python train.py --vocab_size=4096 --hidden_act="quick_gelu" --qk_norm=false --lr_head=0.0128 --final_lr_fraction=0.1 --doc_mask=true --max_steps=3400
Each number is 128 + 24 x the weight over its row's rms, rounded and kept within 0 to 255. Layers, rows and columns count from 0. Numbers have three digits each. The size before them is the row's rms in percent of the matrix's.

# down: layer 3 MLP down (transposed), 768x96, rms 0.272, rows 364-432, columns 0-95
# up: layer 3 MLP up, 768x96, rms 0.279, rows 365-433, columns 0-95
down364 094:123141143127103145121104082157148105122116077106125072090127093126105135150113137115124200135140153132101118122085158067117130153149106157135116099124107151135116127118198138130147132148178143123134137154100126119149096127113131153141088112123130086173130123105139129104121132136116120105
up365 111:148133105159120108100057135092129144124128124120135109151080121143161135107114122127133102128118113151133128141136124121139102094139171093160137119111087141138140119079106110144143138190150106137115108181156153105095142116136193130094154129084142110114166087126121113150122132161139139125
down365 095:122125133130169184110147091124120138101159119115118154136132174144115120111138146115105100093128085145107129148131090149148087107112124141142163163113102170134106147070139092157110151136089130139136152128183131098168150122132155146127138135116151110146108141151160090103074128104135120137
up366 106:136122090143120120113094140103129186123164115127117106104133125155152088125120146124087088123144125163100101164168169122076139130115117119139141084125130139122120084114127099151128175117083110140128118084148115131147143146124151115137103104164095106143098119133125107067112124147175108128
down366 098:111145082140124125157165099147121113117118084102129145131106137154138129110158175123142122122129142162194134166143149144116078171120088156092133150078137137133162153170119133138139130111115139127111146177162138106119122120121170140092123159087135167108081138120134137121110115123134109111
up367 109:162119091164141117135125115089150135105133078179147131128143152105146133168131064160113093102144129125129121151131111136153156131109124122158140136109087127126126152122143127127102136105080072132154154089074135133148107107172121148147093139152146121137109124121137137128148135078156084123
down367 106:095102118185145183113100140114143176137164111138122162136093122135135127154134122138100112134167162163156139139159122111135140116122106135124121171137134152144106138067147120147121163150115124114134122123143128138170145102167168133122154134106117153104053154155144154131084122138150117119
up368 096:112149152093133114103096151095135096119119114118131151121132133112133142143188174121171092144119120120108122151141141155120116156142140176176076148134119115145117144118118103145096153128150128079102151145123116131133155122081095145130162173090140121138094127110150128107122145077133149180
down368 105:139140134123098114107127126161137128125149152128108159152125129142124163147173110108144120158137162165101153189155125144129112116095182138111079174125197135139101147060111166149176138131124107108107139135112096130112125160102137124149128129121141122132106133094116147137089136115106120114
up369 097:141141113145138149135131135114112156153132139146093095103134154112148116151124103158156108111149150094107121083163128155138073117113122112137165195184100129145099110150116151126137107173147128130142120112100153080127153130088121123085156129105116115136149132183147183145118125121126125110
down369 100:096153137099101116124102107151173133121181141102181156143168127122126085097157135105131111158099092109144135135153126119121141100115167111128101107125122128134049117149179150099119135111103140133094142159135077115126167127127134112110135145118116119144142111152146153089131099118115113101
up370 097:133132158135155126130176119087139115081113172103111102154164105125101123150110145136123130097097122160125119122130109101127084056123156129105125158158117088107122130128096111121094148131183141122115134143043119129135114133127108135155145141148115131121120151082174134136144133144121125125
down370 101:113102144125116095113098103133131107141143153149151122130141125118083156139131106122123115142099169191142125116113119150153164146157112147114123159125154158131136130123136103170055061128182135110093157106101151163126132114117114128123133174156157145105140106116156120158155127096145134119
up371 087:170145140103128119131151123156127129141100116100132131163113154102167130101154085108142127120107154109120137122148155148157130167119139132104105146129140126100118114178084090182125137077079181085130084139138139129136119107085123105176145137152142097139118117128136135085145144145128162119
down371 096:122123136132105124127111155146159089131098154134076129120166101177119117121106115154087091149142115093124115169105106103155143157131131119131094102163134106121131168160126127128131123150080121171158129101156091154117123080152139114166113100180128115096095150101149129105120126124094128122
up372 089:108115130102148128158165162066123138112088141126132140103130109133158126138109098096122141113105130143152147067127118135161142128143141183157104069119115143117162150141136108110141130131154167171119107110123095159130164179112103096132128127159124129092110130126141158161178140148131146136
down372 080:111102126125090137125096133105140143092111126131090093163175153193076142091128167141152086160126138154126131167084114139091136112127138135116159133135119098156136139115122134125121164136065125134153148125143187115167149103138166131104131137147137129135116115122134107091112137110146126142
up373 110:144123117155122153125092152124120161132067095171147095101128104127108150084102119153108166110145140148190102125143140117082114124105135111114161140136115128123126128116124105084072135145150125108105110103104104112109116091148132137164175109129133114135139119123116150145119088156185104126
down373 110:126152072109133066152147141106120092076141093152096125130084139096139146139076144114121130138137158095151157139110118138186154162098139136114138142176121167090124127148139137150153112145142126102118146137121153099077106150142112140154146146125160162137145129150126110119113117135126152105
up374 099:113104130154137126115167097128192136094153119075134118100141097114077094117121109133158142113103089135114176147107111167126110177134137102100096133152116101107114116127122124146119106097162114112135114159126116157119130151179130113086129114098120116144126122096115113149102155182099135120
down374 098:168129091125145114101114135101133119119158118107101125111144137119128147133158132138139167149144120118139144135133140092120167137175095078131078139126118124117081107125101101161131185143106127110116126141084189157096150099132143091153141145123143132144172088115091115130087104111096146130
up375 097:088138176128140141092128121137144151135131127104127152142098121106121130134136110107119102156111113108109091112140168138117091138173068135158081129122100149140159056131155155116121145112116152151101139114129154156120165081130127125150105101146088092171159082142137144133127116139110126119
down375 105:147200113131138095110163131101119122097147082133132109117129102119138106169090140149113169113120109098114121106115100132150096177118138119177121145148108086157117112141151143126103077128111077123140162098108132111093112140103119144115134104112108111153111127154115158121113135098113094166
up376 102:149109118165168166141104105096160124124131142148148116130161129100106134123088106170150138102125112118110108089117110166159125147137139110108137128134137162122118112142158139158130085132113149121216150118164121159113137104082078099148154098119145150125102135110100150153147148146136131152
down376 108:168124141133150116174144170122149139133154115141124113121179116128116155127109068079134132112155152149149132122159105148103167128116153136177113113183124133108120145160116129108127118111096070123106159153130090129140144134157120087130152149126102141114130108092127159140190113138138108147
up377 097:135117171106145144146100131097127129155129115119120108144142129138112100148129132111141050108139134104114158147189117119142161161085128091169087134167142087101163104151144108133128140168159122131103098140112134167139144126102108139152122128131092122167136132148124155150105096107149086114
down377 075:099143105109097107085183103180093114135132164135137176090131144125135130092111123132119164159102106134125080124073147109093098109133140158115125145107121171134112118149119152123122101087120108110158167129127116100124154116125121114090145160124146133113156148128142092122126148144124160173
up378 092:160131123092104136125151134166102140115151142131090101125107155096133126161148119133104129125189082110109137135132129185155121156117067150125110157159152122113127168134109113119159135104085117117170140088081192124135149133126119155127115098124135129124124171153129117132144148113158143149
down378 096:145108151089108097146122123135101125089142086109110122140100119129088111137116091130108143138124126115100120118145131096087159134068091145112116106154155111144109121175140144140163104127112092156133045138110075139134122127152142120132115153120147105106128108146130122133092140160133137187
up379 096:138153145146147151132154133134126113157081091127105152114117116163141117133135157120148129125107138141117143133131105201149147130112162100129149124118134082087158124101154133158104135092143111192131081119141133127089155154109129110122118115125129158090082149180109093111162114135094129154
down379 089:090112122145138172136119147108126180132124137134089126161137138142131103133086090129135144125135117145175130140099161138136105135139156127092134149102127114091093159081173108132145165159118150147153160103126120155137171102154118135111103140131130139159117162075139115123077137113127144070
up380 105:103104118142185171119122115168097120160109112098140119151122149103103133134153139126129114085141171118124095147152117192109147057135084100107120125190125115130140120141140149121140122118145150099125128104104113148119129112120132143146133087137152144117099105143086119163179135141113111124
down380 113:106094104081172140093123095129107099124109126159132107166117160138105128083105094112126133172144144131106100137123120128152149161136155120120136154164129169088103129129136130080174136097115138130116109119100158168142149139154147089106131092110115109101161136111142131157175160117135123099
up381 108:166136160111102137146094140127108188153088146112120155135127115135103093138110116141141148101091135082172108146098147108122119119066113148125124134134094153125114135125149115134140128088132138133170101068130148128101163114126113129132138127150154085094098112161137139157140093090142162152
down381 093:137100095124114150118110082155130159130153116085172131096104137127149142168150158138094129151152099134143135155088129146127140105147127130090163145111155124123130125112133130128124168128140159127113160153201110120097143098122111158150126165144122168174144165117128073121119100118121117086
up382 097:120137131142104109104112089094189152095159094126145125099168158112097121187123127103117110135124114116151129126130127132106126118092105151151125116093109129130074120119162162132102086098129121100154147080083130175157134114152129142137125151131127111132142132121146149126107135083130187107
down382 094:088144120161134150085117174118122110147145160116115129116156101142173123161095120131149126119086116152170154151081119132085149123078111129136185121126114140127117125118130140172129145123108132126160100125127129146143112139114151198108138120132083152146162115145093127160141093131116089140
up383 112:115085143170153130120124116098116090119118139097102121101138157138094091094139128172139160089088099118129105119137151126112127121163141141078081142112135120131084125155113138117152135116069107126125166118121145114122130131096131115145128196127165126127121151177122168167147128125141149120
down383 118:116113126151145099122135123099127122097122157105094124103127137159119118095114105092179125130142137149173077106117113154071096114144168145101122134167148138139085167107154115153127138099133140123119146121091138156154127133102201110157129115129121155135152135145136143146179100085127143133
up384 104:103123107127175082148097124085124154111124155153122102117131131090130121075135116134122115142162142143143130088182136116134121147166132162142121087086129163114159122145130107117094152131113129117108116115106152154119137148176094153130163131103074116173137148119103124140109159123159164095
down384 100:125145123115165139139124146132166135128086092134155123094149092085116122186148127132139102110153148109143131122107146137128142131119146121078137094132155091140098162167149137113160086090143091178102122137098078141132120154120132122148124091140140139110173147124144128169120077112118102134
up385 101:132118120143178094124099086125153173131104124155106122172109136119110114175094110131152153129168127147143145124124122148189100088140149137157099116149110123127117106176143126132112112108127128065107153119092101090132151116154142139131165144111156136144142127135126126098146129103140106067
down385 109:128120177092120130143091158154100126125142152145104157117147154125148109140134132120129068152117126085108085088096145133052147148114104118138148085129136145152105157121148118090099146143130151093171121060134112140142117118141165121134121114156136151147138162156132109120113130102133132134
up386 091:144154141115131140109097167132153148103136149167171168136123116132108078126153112064160111125091119126128141169166165146152134124157142137125140060108126120175144108166147139154153138100139087144127129114120129108111140101094115116139156151101128099127087127146155108127123136113152161147
down386 084:103146136122156127121077145143154131108134174136101119138130099119151119069097117101141149136167123152116129165120131070143161161163149121131153134124156103155159104150114123152109112121147142180111146168112147091148139157129097111102112117091167172125127157120130132157112161136171124133
up387 103:151075133130081099103110125123123065075145125093136133188160131101158138109160136116188142146135149100115115111129118145128121129146094102100118159159120156119156141129110152133140159146106098111165151132142150121117119102123156083112166111136107157116152163134131145127137108121169134134
down387 100:152145144162101108112118107103091106132139158146134156094126117096145113189126055087127147125126155103148136125121141125124130097141135150083106123145115121123094118127107119105119100097124139069152144108192160099144097105081121133116148127104147108121113116162106125106155146142117145103
up388 084:113122162126140132091118156132132139125123069136144141126108088122129138110083116105151118149163117157064130075097136110129114099120146146140107115143117140111134164099105094104186123102110101118136137128147121116149134093100075106115109120168117138131083135149079166115163143132118140147
down388 090:130110096098122150172138121135096118123143128149140139124100163111158115123111125093130133144097160116109108106152140151159117134122119106144141181123072149134128117151070130161126140150159166116118094170132179148150140102121152100112158154169114156065130131103161106160111109130128146138
up389 102:098099134095137074138128121095126093092152081127132151168139129127107084097100132127109145103117134141110104122154127113132136124122105154104097120157111126216110151125086135115157137152131105125113108094092124117105151133110124161173138159170121159096099110130118091108135108117127120132
down389 112:111198138191130109128142110118116126161074098109153151111114137123113153127152118122145170083146126122124135101114144090169139132088102144135128107120127179100114095119134150164128146161112100094145160155176136146118135148126118167116123132157112160104129112135095155166132120153127125120
up390 114:127118147118111115093165106128159139118165101117133151098104124096117143134101081153151133129103115144120145123136151118145079123119125156099103159159149122131142113088045120148132156103155143096100135130099117152130106198147140145135151126140115100118114118122134166140135166134159177106
down390 125:129129127132128101127105137161147127131103114119176096137148135074133116147150143157135107148127165131138127075144124176108165133135123145162135103105162134118148087147092092159141137091117128135129167157131142074101177094163132120118129116138115102123074128165125130140150122149178109152
up391 105:107137159137117123139129112146151097119150098091172131116153103110100135180146109107160115155114128145144167140117100114096072109145125101186093135167123144160107107147107138100118135102139143127153163102103122111100139179157166133146140114114125115142144131142137132132118111167090132068
down391 097:110121124151097097119121132130148091117156159101106107098129121122148170079142134148116188123136137130151131118133145130065162144108141144121109123129139116145121164142115101113154153161119143100150055161142154114147115120127140110179144150131154133094120156120148138156122141145056137107
up392 087:102134134109126121131123100135159117090170124130155108183105123144105091097085131108093112147153185143138117151153110115100119093138104101127129121131119137139155116144119135136185124104084114092139130090120102092104145132128115120179122133125122140158094111126068144121151111108087175124
down392 094:113114081082144137108123128092145134163138123104141133143121142151123126124120171127144158143127130122136164173143105135131119106080154109136168165186119112112124114101154151115090120123061119121134121096129131121133131116106147148119097096143121107150048090137136141153132148171147102125
up393 110:150109180131148163115142100150109137099127127142177128150117148103094072105128158159127151122117126118116176127127121171096176114150101160131124069139099124144140163126138124143138152142130143106164107142099124182126113091169162115135146135142087106132142132149110153141111117148124169132
down393 118:080140141131146138122190150118090141158167094148142143163166136113106113084163124152156122113111124117118133136158134171109130112126167180113099153160127108138142163096087098085085159123142122113125153133111131127122142108125111124136132131122149119146141111166137102097145159118126170176
up394 097:133157155119106106123088088119104126108120139139125114138103092137126088128083123166162120077146093129109106136108149096109155151066115164117101114080098131142123124116130147138126128154147149113093141099137074153091129129143147162158122173119138153113127130121088174124141130122148160112
down394 102:120109140131119132137136100120131127102148145130139129121101169147113122138128143168152156131089098137154109132117139147152111114100098154110148110104144175113131109075076099090138180118124155116163161089153124156140136117140133127143099153179126108147186127143084133121133140188168117130
up395 117:143119140160131146125159111138072121109095160130124103110131129146082116114128114158146133089093093132123127091056132139123149082120116129104122115135154129179119099133129159125137128121190114100146107126119156140105130138109127130151162128144136106119114196167135158068134125133145125129
down395 116:121108146119128129154163125129138143153087147103155117163104174113090137128132147136129108111139112154146109136139185093152142107153130098141101122094067111112115102155128104119164152135100129106152139141122157181132156097105065117128137135139100133117098134132166092110130112137145184149
up396 113:132131126112168171090133095166144158140164066134101171156136147100141116112102120075115126108127124134135134136140072136123090165123146143111098128139104176137142125128120136100150122132098187148184114098089154133114121124120133116117139109134143114129137130136161123093089142139160119103
down396 095:088113085091166138144106098127143093143138145124113155105112132115126180095091140131125096117106100121116135151104145110180133124130133140086086101084126120138200117129176117075132156138146169122139118117131102106141116171133133136120122105095115161155149117133121133164116133109127108122
up397 108:149106109123154126165126151123170130164122097145124099132103111154114119130122137119114174108111088155148100136139146162169087148095124117098140161136132147137112135149115141144181140102114137128162125091071116164085150112083100117123135089155146106124113117140134166163111105110181116128
down397 114:143113108132161100128103126145148098177134117151104122156098123138116131105114123137120144091179156191122147087135112179154142114120129159149134111134143166091127109131114130095105094148105125106147114156095167076110110161107148126121136122123136117154080115100163158126100120148138100092
up398 099:122076129118087119086147111103102138107133112115141132144092187116154103212136122137099124083137106114126156129122144158139156130102101130144135154151161103126144150114088141105138162106109156105139165129114159179133124133136128103115151171166126151125119110105121122106148112099111140107
down398 108:141156113104165145120100158121126135097106111159114114091130079158124144120118106144091136122129129116117129138128122098121100132086154158133146143142138081114143105176147164142161086109166093184138096159136108110126110133102153127142110076087129105101087108148102148149142155145138109109
up399 103:150146124188117193123117150138132149136129122119139091137112119145075121122086128099149090111102125141116122110135112163161184117123092122142140141169125175162137137118130135132194136153140111145106149147131108111138128126123153097155134106100165124155110101116087141103104129148165159114
down399 098:162133155142131070128136126140125156177166121150113103155133145112102141092114136150130159134171140116108152165135149152111126142123124101157152134159118138128082115129155139175136157114187144186138124171105155151089139129141090132147141122081151119118138109103115115111159120167103121137
up400 090:155102139127107084133156126116116143136106107127096137125088105147092137094101107098101200125114096111122161148148122153116095099136096113125138108135137123136152121146158104109091129148126132127113117134156158109098121136121163158154144141149103140121099098090160129212141164145125141096
down400 089:194153114140082114140143114155154100108135136143145095122143113084089094126122137096137145152116142072100148123128104140092123109110121129137157146111094141143094129132153112155136135134172142052101137178140147141106125080120118097165122120129130120119122113165152122173137140129128148129
up401 090:127162185140138118133140174098096115162141137133138177141119149115162158089119122140160104113112139081118105104148134172111140126115140135101090127132077135147109124165105152128098153122142129127158117091126121130131134120133154125133139110151154071108133128145165174195123129101128150097
down401 099:101167132129103152135136142117110131165156151149144163108165101092150118178076130079136148139171109079118106145128110097101111155118127166100112086114155152111143088135127159173117120145134122124131104123183119120128155120145169145123127123158086125110116154112147166129122120124133099139
up402 104:141153164121099111121099117126108158124154124133131161083110098141144151149182111128142116132110145145144137140082134155103113140129142125131173131137127111131101102142140140157152093122150141108149123115074159110135182154163071101151114130124107201124076172128123124152121123137112131108
down402 111:103146148124131106073144116131145107137134113105136129136124154079141118139123098123153106096119127150174160151115134168127127159132135114157160150098127119146100146159125086132153114118141152102157084113082135127141115122195086146157089140104146138139119132192165125141136118127120076140
up403 107:137154123138160121106135131127140136141121129080111124120127115102107092145087097110104154119185202143107097146082078111125132132128097101132141128142171121118102109154116098131107110137084090129202154127105135101130128091123146137126096124150124159121113150147122113095134114139106102129
down403 099:125134127110130149101136118104133144158134133118099095128180087095127120100112113145137131086122107143139129127148132165143151095136166117137152151107134090144140129118101152145146083152137170139088177145142133122125132137160104140121074140086133150093095207137148164164099116136123113138
up404 104:107133132138137137126130129161162203148114179117076137147131134104106116135150084145094134122142122151157116145143151152082123124113179137151117151157115143126170112089142100105170114111134130078086092102127156136133156103101168102124133124136146118126117141160136130124177128116144112110
down404 114:158164098157112163137137124127115105097145153147045154168145100163145145145123104122137130128114113121145155182089094143103140111146142123141134150105124158084089153128103126122155140131149154117090111110125109099162134128119122142137107146119178118130121146168109125132124076104147097149
up405 099:158171136105114062088099118121092079114107097141101126108141108118146126109142144144154140123130123114120104152124135143180135151175128130102147126084149125130150150154163104151105166162117113131109103130125147114158136129148104085115148097124120067154112128140127108132142172142148172144
down405 087:124091138161159144174164162113166131128122165175118116156130165123106169116088104146101103141129080099100134132128156094152167126134100108154118142180127150113135137145146183132135091104159123144124098147112127134140119142140130140137115147073133104101112146108130126152103114097098146106
up406 097:156140125137170175122112102106170116136151120154105129130118121112102096156152167121099117146119119151148091100131120140120121114165149090146114131179102186171142158114141170116130119146105153113126164122123061083116126125117119137144104122109143164135111140120171121092136141096142106156
down406 098:154132098120132093156134122170121123124148136120119178146158090125122140131120145179143142185105156066116138128103116097102147147115151113134104110142150101130158100137136106117130145137132150107135126091158131162110117099122080122092131107119098105123111118104168051107131161108137101126
up407 112:132112124146117162139135123116168128145153081100124133164117162131063093138118087134134163106177118143118131150147076135131135126098106110158087087159178139136135106147119116155128114146121133116148116140125114164121114155140123115096102128145079095119126061104155115114145144112114122157
down407 102:116135191142142113084151143102129100141104115138133080154123139123106149121105149144104102097154157117119164125103101153143133135128129108122153159149161166130139156127147164115129157166124103152155084121120136122105124150169103108119131089092174160137165157111124165095114103160126135168
up408 082:086082087154127097114148148149131147085159098118177080138099110122182100133137111112086112099152130151155116121130088127144110102100149165122141103105106170119122114086168109123088123104126149159106111127132123134117130149131086124097114096151102166131122141123143162152126121135114136123
down408 087:179130112145143122141072116091125058140095182134123136137132132131056132187075120119108149149153117121096147102091104129122141141156136109151146106147129129134110122134129168119126075142156127097116119136117121126151108111115120150124171113104097116135141123112136127129126097083116129114
up409 088:159152166173208154119128133133160141130132112139137155133102097130133090097117112137137152141151094100152127096131104130169100144124110101136118155130124114141117136124137107152148146123123091121081096131086133134133119152093138118107118183143162147169158093108123167161096102108140154126
down409 101:117098115134111124141153145136100142106167113141142089155109114177155142117117125131142118144178111153133139126120146120121135121090171133137133146155165107122100093139103124140116126116142104081131166110127178109078116142122142119095117141171093119080142075119139133124183152172145117168
up410 090:149118098139165158111145107117164143150098115145135171126101151111121139134138155163143079107086138140117089144154108099120106135151107133142131142167127101104157150132133106160138120101135156098146117134139165134083148182123084167133169116151155134114128107114085113155144103135181155120
down410 092:135140176165130119137148112118150186127101117156121139113127167120187091111112189155109165150086068154115147125146135112151128138133122122108149150088135117121152126098132135087136128101140148127111114158167118138138107185099122161108145121124135128132152085118140146129126095090117130135
up411 100:122101149112154162114098128148106108141094181115110088122084143106134128093128135150129134112121188130130124116093117159136107113133117096093126140088085138115170100124181125152154158115139126164087108153144163168126119141095103133119143133132135101134161092143116115122127145146126108069
down411 091:075117150144146137124158137058150139137133129135136135170140120155136087141129108078095083123159132118132167151117115100122173132137114120120118127180121178180077133157138135132133099115120145105146165136110117172118125126174152123133100146140101158090126131130134136132102126118094128130
up412 112:149138158126077123127154132145142140168097073111107133130117127105107117113189171144154146132170129110104124139109104108112119151110127098135099122087137087124142096091137125118099147096140108113148144131117103108124146142144136125113125101123144094153119142130168132141100080138166159202
down412 098:176132130150167121160143146126133159145196152139136075117120106133149164121076082121103166088153118107116152080106122150143136109145137123118144114116153150112123101174146113150109087141147137140123142133123149104091152167111108116151136140117141126112112163130119122149129100120095078104
up413 087:134097094123117124101111104137118110113115125117126112087093133127130129177116143159107123119134090131178113120133153135172114160123196131109129096138092151120114089101165147137118117154074129116112118113150184097113137100125168127128102146103087116146138141094139107125140178137162096116
down413 095:091099151145114162120056145071134129124113143151144126134133121077152106124144149132141125113151153135122132155141112126121133139136157135138158155131133152124149118080112125173134166144123119121138194145159112089107114106154089150097161134135140162102128133158087097123100088137128144167
up414 095:124159137103145126141176102112121149080124158098128148158093120101116122132162102099148146128137096122121114138146152143169119138110114142113146172157126109109126118116169127159161106143176088161177113067114095112083105114166147148090128129157138138121120125102128113152146166119148112125
down414 104:135128071125113111154112138158146164075111114156109154142108136143155119130145140120172128129171115154156146123117118119144120121113149101141133113081127133078114092154150116158164145156133110122116099092162170151137133149115145115127087075120090124092131098132115072123154109126132119090
up415 115:155128132115165107163131128112125121115124093111117126123128128098116121115117105076125123143174125149132176113156112157161151125129120164100104145134157112131166132150090105178140092159153149105125144132159080153140115141142106124147135142079162146142105119113135125134155130213110118171
down415 103:145123136142162111129188097174134156094143137145091133140142161119121149108174188151091133089131100149118126123100119129107112168121094119099082152142149156145106135163149109163122167128126110131137144157108139144113127152151105083115135075119149125094139105117141151125137106098127105140
up416 102:175138094148103143118109149123132108130106089127104154146147097154102085159092150145156118125146127103129139138136111137130128132121135098111135169132106079099180153127136101111107197123154087130097130111107116138130119125146146079143116159108129131150162129130071105090100123147130169149
down416 103:120130157140161133127151162092108091148178140145134119101097134118126149128119096095123122120112159149147132130143153116126076116109155100150102110143141155153117116129174136186175103100143113127157103142123149133132186130120184130098127125138086112076102127095105157125139135108126102108
up417 095:134110140160136121127115116105101179158122167144089142154124129107136114123100111110175111102125135110109104124129108162144125119132129158117139124131106148180133122163175135134103163108161112130124151107118180127114072126149097077064164135141157141136150108099137112129166128173127151137
down417 090:114115094159103121114132126104142155135126125117135129104086136136099154124124148123109137164126145116166110178156149079119140142148138110141080146145141094143142146086090114114156162107108106167160138102160069130123101172122103153148092121123148144166119167140185105139125114144108106126
up418 100:146123171094158117114115123145119155098147119094151104112077122123126129132125099129105120135167155181140105123135151122089100128141140110129101109128101100163154087082144107165130151166169137155129166139136126100114128118112144098116180149143134184124153165118129126152128112164144104165
down418 087:122115115139136120113145144135125088138122089157099112151147125147142125133151096146103171134097163113109141112148134112087112152119065135153159160103153135135133168150164145100113116120093125163156083160133141119135162125153135123128093092142150061112123106157142157107106136111111139072
up419 092:150108180100103115122121151154133158165088123123091134147119151114089121086134086115130141112133145133117073141152164154115067152073152173104096144169094095107128125155137165152132126113090120166139146126112144127115158112125112141150110137111148117130095135094141120111137133153134141115
down419 099:141102161134104109131151150100109141124111137134084141127139115129147141079134134142129108106092105180115119127160132129068126135134107132131121161126129091094125144162121114157138131171115075144139098092174115121143092124140126102156131150157107088101124119146169089110183110155098096118
up420 093:129192179133096062142146179151099148137156150125157145156109102155079115126125107134151144121077146123141109126154123120130131100147118158126127083161123133156129114120146121100171146166116103107132131163138161137114117127092141115157139116135119117156157156142119108175122151114151146134
down420 079:155130159145100136141145158152134131125119107146083085124163111175157139143131113104141124121177122105081184133117114102132114119147090103122133140143150106105084130116102154150145126155106134121126134151133110127071144072145150135107117111118146103126118129109065127166094124148135099167
up421 138:131161139115089117125135131103173101074098115112122113140119131135140123090112160099147111142147117134111127142110136132079158143085122153135115115152135106121149115113160150095096152147126098111162097114124092130098142137153112094148134130091150180128093135081098133117178138151189123150
down421 113:104117087109108185158126136054098111170183160150072126134106154104141139109139152128122120120122121136155134103110152129137122117156152130074110145140135116141155157111102125113103088127143145064114140124131114118134127099115133123108153145113140121157120164135145127105125142101109141074
up422 087:130109136165118088121150143115080119108103126127138098173120109141117126173147130076134128098137128174116137122138146135112197126116108107120132142173159115103178127160133092072109116149146134105132107168131125157152138156142121107126134134149081136118126113167161161150093146132116097123
down422 078:148117134086104128130064107154109118133082164125129165114169129120128125117065145116149123158129094105125134129100113125136103122140155150117124057103110173111103116139105148138147109128131099120139130109145106131101132131119134141113092120090134097122163137153082122100115111090078153157
up423 087:144107117143125117141159139137138110120149101147136079110142137108126113161135168137099182082116091130166143173101159129129165139125145180123113110169160135179145113101145112143126092128091120138130131102112154185116114138133161160170157138136108139099127146111110091123166122137151119117
down423 073:081138123134145175152104083158103111123113166100110184115127145104138087130100113125151122141130131088096119114134111118134097101148135091125136150096096112085110131193113141120139151145134153155130109136146111072133158126134123075068127119128139138118156144141121135162115125112099116144
up424 088:137114149098114137129092107132101157136131112108162136118110112117174104104131080062149136133140174142134132119152110106092162134138154128103107145141096081118104140083149064115108195127099104129111135108112139157131101130152155117130122127162145087121112128115155129126128157160113109126
down424 095:079131144175087180116137148138111108128165147156124086132097106104102130121151112171150141170152125074126112108118115160132120152154127148153113113163101102135121130125156135092144130144087132110124139135152120112165142064123132157155153121106149093163115137103137098112135115151134135096
up425 102:139159090128120114093129122151164162086094125120120118121081129124110092073096161124144146092084080126160116166123093133126129116124106079132144084108155130118146158173121113100152093123128091130141112114144091106101152138140126121136125138117184109120113137108140108145137144131131087112
down425 105:113194100119134136126135140175182130093090098120143121125176127166134113133141099134126124096138125104145118117125128133147125163109102160127118104150118168089123161137117104160131079107117185130077108142144153089146153163152103125092131125148134131102117134127119123160134174146125112151
up426 092:091140130105130152154100100157123132129134111105123124115065130058088099105116080113118120133129104074153166139132122117137133088092109134162132120163129088169154110120125103141106121109086121099123125147130114120138119116175147149110122165120118143156134133104150138088113133160127088101
down426 104:119123152125132140133128156141130172104125136142148098167136159090146118125139151130105116143119162106144124109136149145076176102121093138110111129120142121092089145144078150060127121091126133141116114121141167156112158102125095072125143108099129084116135106115174104091146124119084136125
up427 105:157198134158158141142157072151133115131152171122144082108167129132122147100139078131128129141117102133104112132126132155127127105110155168137147121119141107134177105134109130155156157153109143139109117104120119123149162090133145158133162134101162144160132133170122093162157101150155133162
down427 111:115100132145153083098135172118101126141126106119115130127144088146149125097155154113108145134100134168144147112188135170105129145130124156132123108144148137120152123127142180140137161124119133130113109112138094099182113132153090159083120161142147111119147117107148135175128148173090075098
up428 098:153105136115117115117078153138128117147121128132119112116083110118157119125145175127069124128122066110145158116113109114113103172117186144139078084098102145134119137107105147094155144108130158145078154105172161156102141108123110139156122121124149128160137077141125130127114126143106118122
down428 089:124142143142131126107131140131136126124116102100106127097114162172117141119163102068135106126150089112139114153130187097110114101078094118132155141165083123140113159129108140115144075132130134169133144080117092141146141164116109137092129108133117120133119129076116137142103139112138114063
up429 100:133157113128118106129125125112144124124110135127141090140130111136097112111109101145062120110118095165117141098189090117156125117130090117125105157135124160140144169140121165059126149139132171139101130082154112167107109151151150108147105111141115121130124157133071132079135104153101128119
down429 099:122116111114084147135134158143141123145136093124082143115173109101066123075121128130213128140142150132125088117123128076110163164150118135143109116133158142126144127150145146151152132134129136163113100180176113144144112132140107123126125086122124136094153147100146124137148126151136152153
up430 096:141111112145141084096102132112117141123096141132157136133145154162110129092143120156141117109150093121118168108130090149150103093118099138113135132124147105057149097122152103132120131077158162170100122083107126153097165165161158124151137135137146092142080136121094120121107143118108110107
down430 106:174146115133105134131134156185108098108096079138173129141118107124100143123150171154136114148165121106087117093149122131144109166142145123158109124107163077134130098154093146144130132141139136097156127124119097073124114173075121146159109124123116108118133095110122106149143118161135117155
up431 096:128098100106176143158116155117120187116161094111115145109094103128105118121093077113130135117110108119156129123101111163155136092183150145215125152097145135141108112173111105116167111138135117117121098121134139128137149128153127118142106177113124138126122117098130130113117112137089114104
down431 112:153190101126150113084133164140119137121114086147102118143127143125098123105120151124114128148131116117152073139125172154140091152135105138093123140109092134117110170163136140150146123135131138131118119189055188117158108119138136160141126111121126096136129126165104128123171105130154120130
up432 109:108116160132046156146121124137133105141124128129094134129156056118122118098142117156134122135161100150142174159139172133140137129129103080118113128171129107141173110131139127107127123144125098106145133105103095110121119120133102132107158115172134137136098139116109135128085188143136102086
down432 114:129175114136131123150119101146143132122154127101118156112111131162092134123126126117105136142093082119139146132121108161121157189114159138113145140159117125123158159169111135107146083126139152126121085109184154155153154106152084135139109149145131177147123194144148138097164111099118108139
up433 095:110134121173127147138112153101093078164130105159151096129094109108112113079111097149139127161103151154107122149131103100133101116097072117107079167124124114114152101133114118146160132098172098157170141129158125146135138075116121118169159128105146124146138134119138114087122145123112142114